python train.py --d_model=96 --rope_fraction=1.0 --init_std_o=0.0 --grad_clip=1.0
Each number is 128 + 24 x the weight over its row's rms, rounded and kept within 0 to 255. Layers, rows and columns count from 0. The size above them is the row's rms in percent of the matrix's.

# layer 5 MLP down, 96x192, rms 0.122, rows 0-48, columns 0-63
size [ 95  87  79  91  95  91 106 108 100 103  85  77  95 152  87  86 115 110 102  92 105  87  74  94 105  81  89  81  84  79  99  96  84  80  96  88 101 100  71  96 100  96 121  97  92  90  84  95  91]
[[128 141 138 139 165  86  87 166 154 150 171 184 144 127 122 118 133 103 124 120 106  91 130 132  83  98 126 117  74  93 119 138 142 143 118 129 106 114 178 145 106 103 154 191 132 128  92 154 190 116 145 159 109 149 104 124 118 122 161 144 129 136 110 128]
 [130 141 156 200 132 139 132  92 123 107 150 145 106 142 106 135 130 108 132 138 112 136 139 131 100 131 105 142 105 145 140 159 142 118 133 122 121 147  97 147 111 126 105 126 129 125 100 132 143  70 129 131 111 156  99 108 119 151  99 130 146  94 182 116]
 [183 181 111 158 124 120 117 148 160  97 132 103 135 121 122  87  84 162 148 157 140 115 135 122  58 146 103 127 104 130 144 133 112 103 130 113 177 144 133 148 143 126 115 149 144 133 134 164 118  96 132 107 156 131 148  87 151 138 113 125 106 137 152 159]
 [ 81 115 160 106 116 153 103 124 124 127 185 138 113 117 139 126 163 128 128  95 163 124 146 169 115 155 135 119 135 168 135 154 103 101 101 145  96 104 126 119 119 123 108 118 125 127 123 134 126 141 142  94 142 142 102 172 105 126  99 117 125 123 104 122]
 [103 149 154 143 144 138 115 136  97 101 126 152 131  81 132 130 184 141  89  97 120  86 156 149 150 125 121 108 101 109 134 122 115 106 116 138 102 132 143 139  81 124 153 116 144 118 120 144  84 113 167 138 144 198 105 113 128 117 136 146 107 129 127 100]
 [116 135 165  97 142 131 151  91  85 118 151 115 119 114 102 137 106 147 143 125 132 107 151 155 111 112 156  97 116 143  95 119 155 139 118 142 115 133 142 164 152  93 143 110 123 126 127 105 139 128 102 122 113 136 131 167 123 108  90 115 135 104 117 118]
 [124  83 154 126 158  95 163 112 104 101 162 155 136 123  86 160 130  88 138 106  98  97 125 106 155 164  90 123  86 139 126 163 124 128 110 128 111 110 155 104 128 117 188  96  92 106 146 116 125 140 140 107 124 157 124 116 112 141 111 171 120 147  97  98]
 [110 117 170  84 102 149 113 149 116 136 149 111 127 120  98 117 139 138 149 132 135 146 105 106 150 139 137  85 142 131 124 167 147 137 118 144 133 109 124 124 128 117 162  92 120  69 129 116 145 130 135 132  93 140 103 109 143 121 112 150 136 129 140 147]
 [159 112 108 104  96 149 143 116 137 149 108 149 127  63 154 136 128 114 114 119 159 144 112 122 154 188 116 123 137 152 166 109 100 141 114 133 149 158 103 108 149 183 148 108 154 134 133 130 130 108 142  89 175  98 120  72 138 102 164  90 103  88 166 168]
 [159 178 159 147 131 121 151 139  67  98 117  76 149 104 164 137 153 175 145 126 126 125 122 127 124 153 151 146 133 111 117 131  97 146 139 105 103 120 108 124 117 133 140 152 173  68 130 142 132 146 162 144 118 148 142 146 105 107 148  93 106 162 130 114]
 [127 123 141  81 161  84 132 196 112 107  89 106 144 158 136 105 142 114 134 117 128 111 170  94 172 177 153 171 100 151 110 108 164 146 134 114 112 112 110 123  87 121 105 118 103 101 135 105 115 160 112 121 133 106 103 144 195 158 153 149 139 154 134 165]
 [101 122 166 116 115 127 169 146 205 145 142 116 159 132 139 141 150 115 121 186 124 144 119 135 102 122 128 112 140 111 135 121 126 146 137  85 136 131 159 143 164 128 156 160 136 106 103 127 144 120 122 115 134 143 168 148 120 115 112 150 122 164 168 135]
 [133 127  93 161 160 106 141 148  97 149 147 155 110 134 129 150 137 153 122 103 104 112 158 128 144 109 133 141 106 111 103 130 163 150 147 149 102 131 117 118 125 144 141 155 141 144  89 137 153 107 105 101  91 153 137 142 117 128  98 103 136 111 107 113]
 [173 120 116 140  90 134 162  94  99 135  94 133 147 137 125  93 118 136 161 115 160  67 138 156 110 120 112  91 145 142 111 108 141 109 124 167 143 128 115 119  93 141 128 176 154 138 167 121  91 105 131 108 106 158 133  89 144 150 124 155 130 128 138 147]
 [109 111 129 159 136 115 146 138 140  90 139 168 156 138 148 153 138  93 101 114 159 120 129 149 146 147 127 149 137 118 140 129 135 143 123 121 117 114 128  64 118  94 112 121 124 143  97 107  79 167 118 111 109  97 110  89 147 148 156 155 132 135 147 118]
 [124 123 123 131 132 147 106 123 123 117 116 125 145 125 119 122 122 125 104 150 118 168 112  66 139 123 126 117 167 140 105 133  99 128 124 148 169 138  92 114  75 164  93 134 103  98 152 128 157 136 161  97 134 136 177 112 151 158 157  88 153 171 131 146]
 [120 120 113 126 167 121 128  84 138 131  97 142 136 115 160 151 118 105 136 122  88 135 143 157 113 141 140 111 135 120 124 119 127  85  74 105 166 163 142 142  81 154 132 106 157 142 114 133 154 125 110 118 104 124 101 102  98 110 123 104  79 114 149 137]
 [141 144 153 124 103 121 168  98 104 114 123 139 146 130 129 131 148 122  90 113 167 120 100 135  70 140 111  81  93 121 173 107 116 137 117 185 169 164 123 138 100 173 116 124 138 139 120 144 109 131 108 114 144 133 132 144 112 127 146 118 113 122 111 115]
 [122  90 137 142 138 115  99 143 142 136 122 139 117 122 143  99  72 123 154 135 159 145 107 130 159 154 105 111 176 120  74 156 169 177 135 113 143 140 165 125 130 110 122 132 151 104 162 179 111 106 140 113 114 114 121  96 156 109 166 126 148 168 125  68]
 [113 101 155 125 144 124 144 140 142 139 141 117 119 136 101 118 109 125 175 143 162 159 116 132 139 114 108 156 154  70 134 137 148 137 158 123 139 151  94  97 109 114 137 130 128 106  83 110 118 109 125  74  85 101 122 111 120 165 137 148 101  98 146 110]
 [142 150 118 127 129  98  77 148 135 102 101 145 128 124 154 140 146 162 140 121 128 117 103 110 110 119 114 120 118 138 127 103 127 133 146 147 124 122 109 157 117 123 151 105 136 151 145 134 116 143 115 156 109 107 111 140 168 103 122 105 127 119 137 128]
 [136 119  83  86 141  93 143 132  89 151 154 117 135 131 158 147 115 130 125 127 135 162  90 139 118 147 131 126 125  90 147 148 139 153 131 120 128 142 132  88  92 150 134 128 114  97 126 100 127 123 144 108 104 159 102 140 118  88 139 113 147 144 131 135]
 [ 96 140 149 133 115 133 109 156 185 135 126 138  87 176 149 101 131  85 130 134 133 158  84 129  83 108 139 125 114 102 178 137 146 128 154 169 116 108 138 108 133 141 139 156 147  90 104  94 127 124 111 155 142 102 111 115 117 156 144 114 120 123 153 144]
 [110 108 123  77 100 123 131 123 138 153 132 138 117 158 159 133 131 102 162 161 129  96 119 126 119 112 133 173 114 119 129 181 160 177 128 105 123 147 151 109 100 115 151 137  71  50 147 103  91  88 134 102 130 144 159 155 117 125 157 153 112 112 110 103]
 [135 130 148 100 143 153 121 118 149 117 121 159 112  81 109 149  92 133 141 177 123 109 157 147 151  81 110 151 148 117 105 136 171 150 110 169 141  86 141 122 111 109 127  88 125  98 193 135 139 127 125  86 144 140 167 154 132 186 112 125 146 134 102 119]
 [107  83 143  94 103 117 138 160 101  97 119 169 165 165 192 133 127 130 126 170 113 116 159 143 100  75 145 145 130 128 146 147 121 157 143 125 136 107 172  86 109 146 141 128 102 117 136 127 117 162 145 121  91 100 113 121 111 142 123 137 128 101 124 111]
 [100 114 146 155 114 144 145 106 134 114 118 151 134 148 164 164 138 100  69 132 140 124  75 154 117 126 148 121 151 106 134 145 147 128  97 141 146  97 141 109 112 137 100 127 146 135 117 127 146 129 123 127 120 141 103 115 131 119 116  97 104 136 133  85]
 [102 113 127 157 122 166 125 145 130 103 150 106 141 111  94 148 129 161 171 109  82 169 107 175 103 114 149 114  86  93 125 133 140  97 110 162 124 147 142 121 121  98 138 154 143 172 166 113 134 129 124 141 165 128 140 107 140 114 122 105 115 117 166 143]
 [113 143 115 161 162 117 136 156 121 108 146 124 117 156 139 108 129 121 110 134 103 108 119 118 119 153 154 133  93 135 134 128  91 116  92 146  49 175 185 139 112 101 150 162 102  80 120  83 113  98 127 112 118 139 165  95  62 143 120 135 115 151 102 147]
 [120 148 124 144 144 123 138 123 111 137  84  78 131 118 121 109 135 140 171 144 129 130 123 122 148  97 127 144 142 135 135 159 175 108 211 184 104  91 125 138 117 122 155 112 152 113 143 124 137 122 141 145 142 120 136 146 137 120 102 116 157 143 105 138]
 [108 103 101 104  97 135 120 148 106 142 170 107 119 136 142  86 151 152 120 155 122  89 141 113 136 136 133 129 106  92 124 138 166 121 120 129 120 108 174 101  73 164 153 115 146 130 126 145 143 109  96 141  99 111 106 118 147  98 112 167 118 115 114 108]
 [133 135 113 185 153 121 133 110 136 142 123 126 135 147 168 148 132 124 120 142  96 130 139 149 115 118 124 125 109  75 115 143 106 105 107 109 116  94 117 158 191 108 138 160 107 123  93 105 135 145 140 151 115 124 136 147 100 106 131  87 101 167 131  92]
 [103 101 130 148  95 128 158 105  97 118 105  86 133 143 148 128 132 124 132 115  84 105 122  97 178 112 166 133 115 172 142 123 179 115 164 131 126 138 143  96 147  76 131 134 143 139 171 117 152 127 118 143 131  98  98 146 116  97 154 112 132 139 138 143]
 [142 114 110 106 117 153 137 121 104  99 152  90 133  92 128 151 140 154 157 118 160 119 119 170 162 119 114 138 104 133 135 152 120  92 197 175  94  98 139  83 147 117 108 119 137 109 132 139 107 180 155 123 155 140 100 160 141 130 140 140 148 129 125 154]
 [106 126 111 107 125 136 140 141 129  89 143 129 123 125  96 155 127 137 135  99 112 141 125 180 114 138 124 118 105 166 157 128 109 140 137 128 105 153 127 123 135 112 153 110  79 125 108 117 113 106 115  76 111 106 102 113 127 112 115 113  75 112 132 108]
 [145  86 143 114 161  95 140 104 108  90  95 109 161 153 118  80 113 113  82 148 105 102 135 117 146  93 120 154 139 151  98  91 120 110 114 102 114 106 125 166 157 128 129  89 123 161 188 118 138 140  98 114 135 131 119 149 163 123  84 106 101 127  99 127]
 [150 147 100  82 102 139 123 130 132  77  95 142 150 150  89 129 133 127  75 102 175 137 106 135 162  99 107 103 150 128 121  73 126 153 148 179 137 139 147 149 112 161 127 131 119 103  92 130 118 106  82  95 122  92 152 120 156 159 123 140 151 145 120 139]
 [ 86 129 126 114  96 107 132 142 165 134 145 142  96 134 102 145 136 103 146 121 141 126 143 164 121 130 135  92 158 136 113 139  77 153 137 129  98 139 109  94 124 135 127 159 113 119 152 178 174 160 153 127 157 171 162 140  90 106 168 146 174 170 124  68]
 [128  99 121 126 169 100 144 146 135 154 133 157 132  78 146 141 141 148 150 137 128 156 101 134 124 126 157 103 134 133 125 147 149 114 114 128 107 137 144 117 101 153 143 162 183 157  72 129 145 117 155 131 146 162  98 131 172 107 112 121 118  82 138 163]
 [121 171  91 157 161 106 117 115 176 138 142 152 126 128 122 134 151 152 119 155 103 145 112 100 150 167 118 142 139 118 163 169 123 113 115 110 136  64 103 150 147 126 149 132 119 116  74 102 149 141 114 136 111 156 122 156 158 128 104 132 146 189  92 162]
 [106 114 117 103 108 102 166 150  68 138 115  87 184 144 107 128 137 119 151 124 144 127 172 181 171  84 151 142 131 113 103 103 116 142 157 110 125 127 136 138 157 154 100 126 163 146  78 124 129 143 105 143 104 136 156 136 131 105 104 116 147 130 155 115]
 [127 177 121 143 127  91 105 144 144 132 105  87 147 150  70 133 110  98 117 124 148  93 186 119 113 132 101 107 155 142 100 113 129 114 124  79 134 132 124 167 160 179 143 144 173 132 143 160 140 101 126 125 158 126 126 130 114 139 101 163 171 145 125 159]
 [103 105 104 113 139 107  94 158 146 141 101 115  96 126 150 107 128 152 160 126  93 137 147 102 124  84 149 142 125 120 109  95 147 145 119 117 107 141 156 139 127 106 145 136 100 176 130  89 138 140 176 129  94 116 100 103 101 148  96  99  98 134  95 139]
 [104 134 183 156 168 115 104 130 111 105 144 159 144 139 103 105 142 136 130  88 113 132  97 131 127 127 133  82  87 114 127 106 139 150 126 175  90 110 102 179 119  93 205 130 118 110 116 112 125 132 106 175 131 118  94 166 110 155 132 130 116 147 133 118]
 [134 113 121 123  89 152 144 104 136 105 106 142 131 125 143 157  90 159  71 184 150 105 130 136 128  96  93 122 104  89 150 161 139  86 112 150 166 135 174 122 119 130 123 141  93 127 130 136 113 146  94 134 131 178 177 170 115 131 126 165 139 127 111 106]
 [123 137 132 127 125 179 146 136 120 127 158 131 104  68 105 114 160 156 141 134 129 110 102 130 110 121 142 144 145 101 145 158 155 123 140 118 140  97 109 174 126  96  91 149 116 120 152 118 130 125 162 120 139 150 139 116 114 121  93  75 124 120 103 114]
 [ 98  92 115  87 120 156 159 139 126 141 113  94 135 129 118 133  90 139 101 169 101 120 127 126 149 111  93  94 120 141 103 119 143 125 122 143 144 169 127 168 136 102 100 127 133 135 156 129 119 104  95 138 159  76 150 119 126 123 109  98  78 102 143 125]
 [112 117 134  95  97 162 131 137 143 108 136 132 131 125 155 124 155 133 137 116 103 156 145 133 112 145 142 186 138 120 153 143 133 133 102  78 142 117 108 107 132 171 165 110 117 131 163  86 124 176 131 127 148 145 113 119 131  64  86 135 123 152 184 177]
 [106  97  92 165 168 147  90 168 166 143 132 164 119  80 118 162 111 156 145 127 157 155 156 109  94 136 109 102 143  75  83 103 112 119  95 106 122  91 150 128 110 107 149 123 124 133 146 146 122 146 161 102 129 137 175 122 107 125  91 101 139 125 141 138]]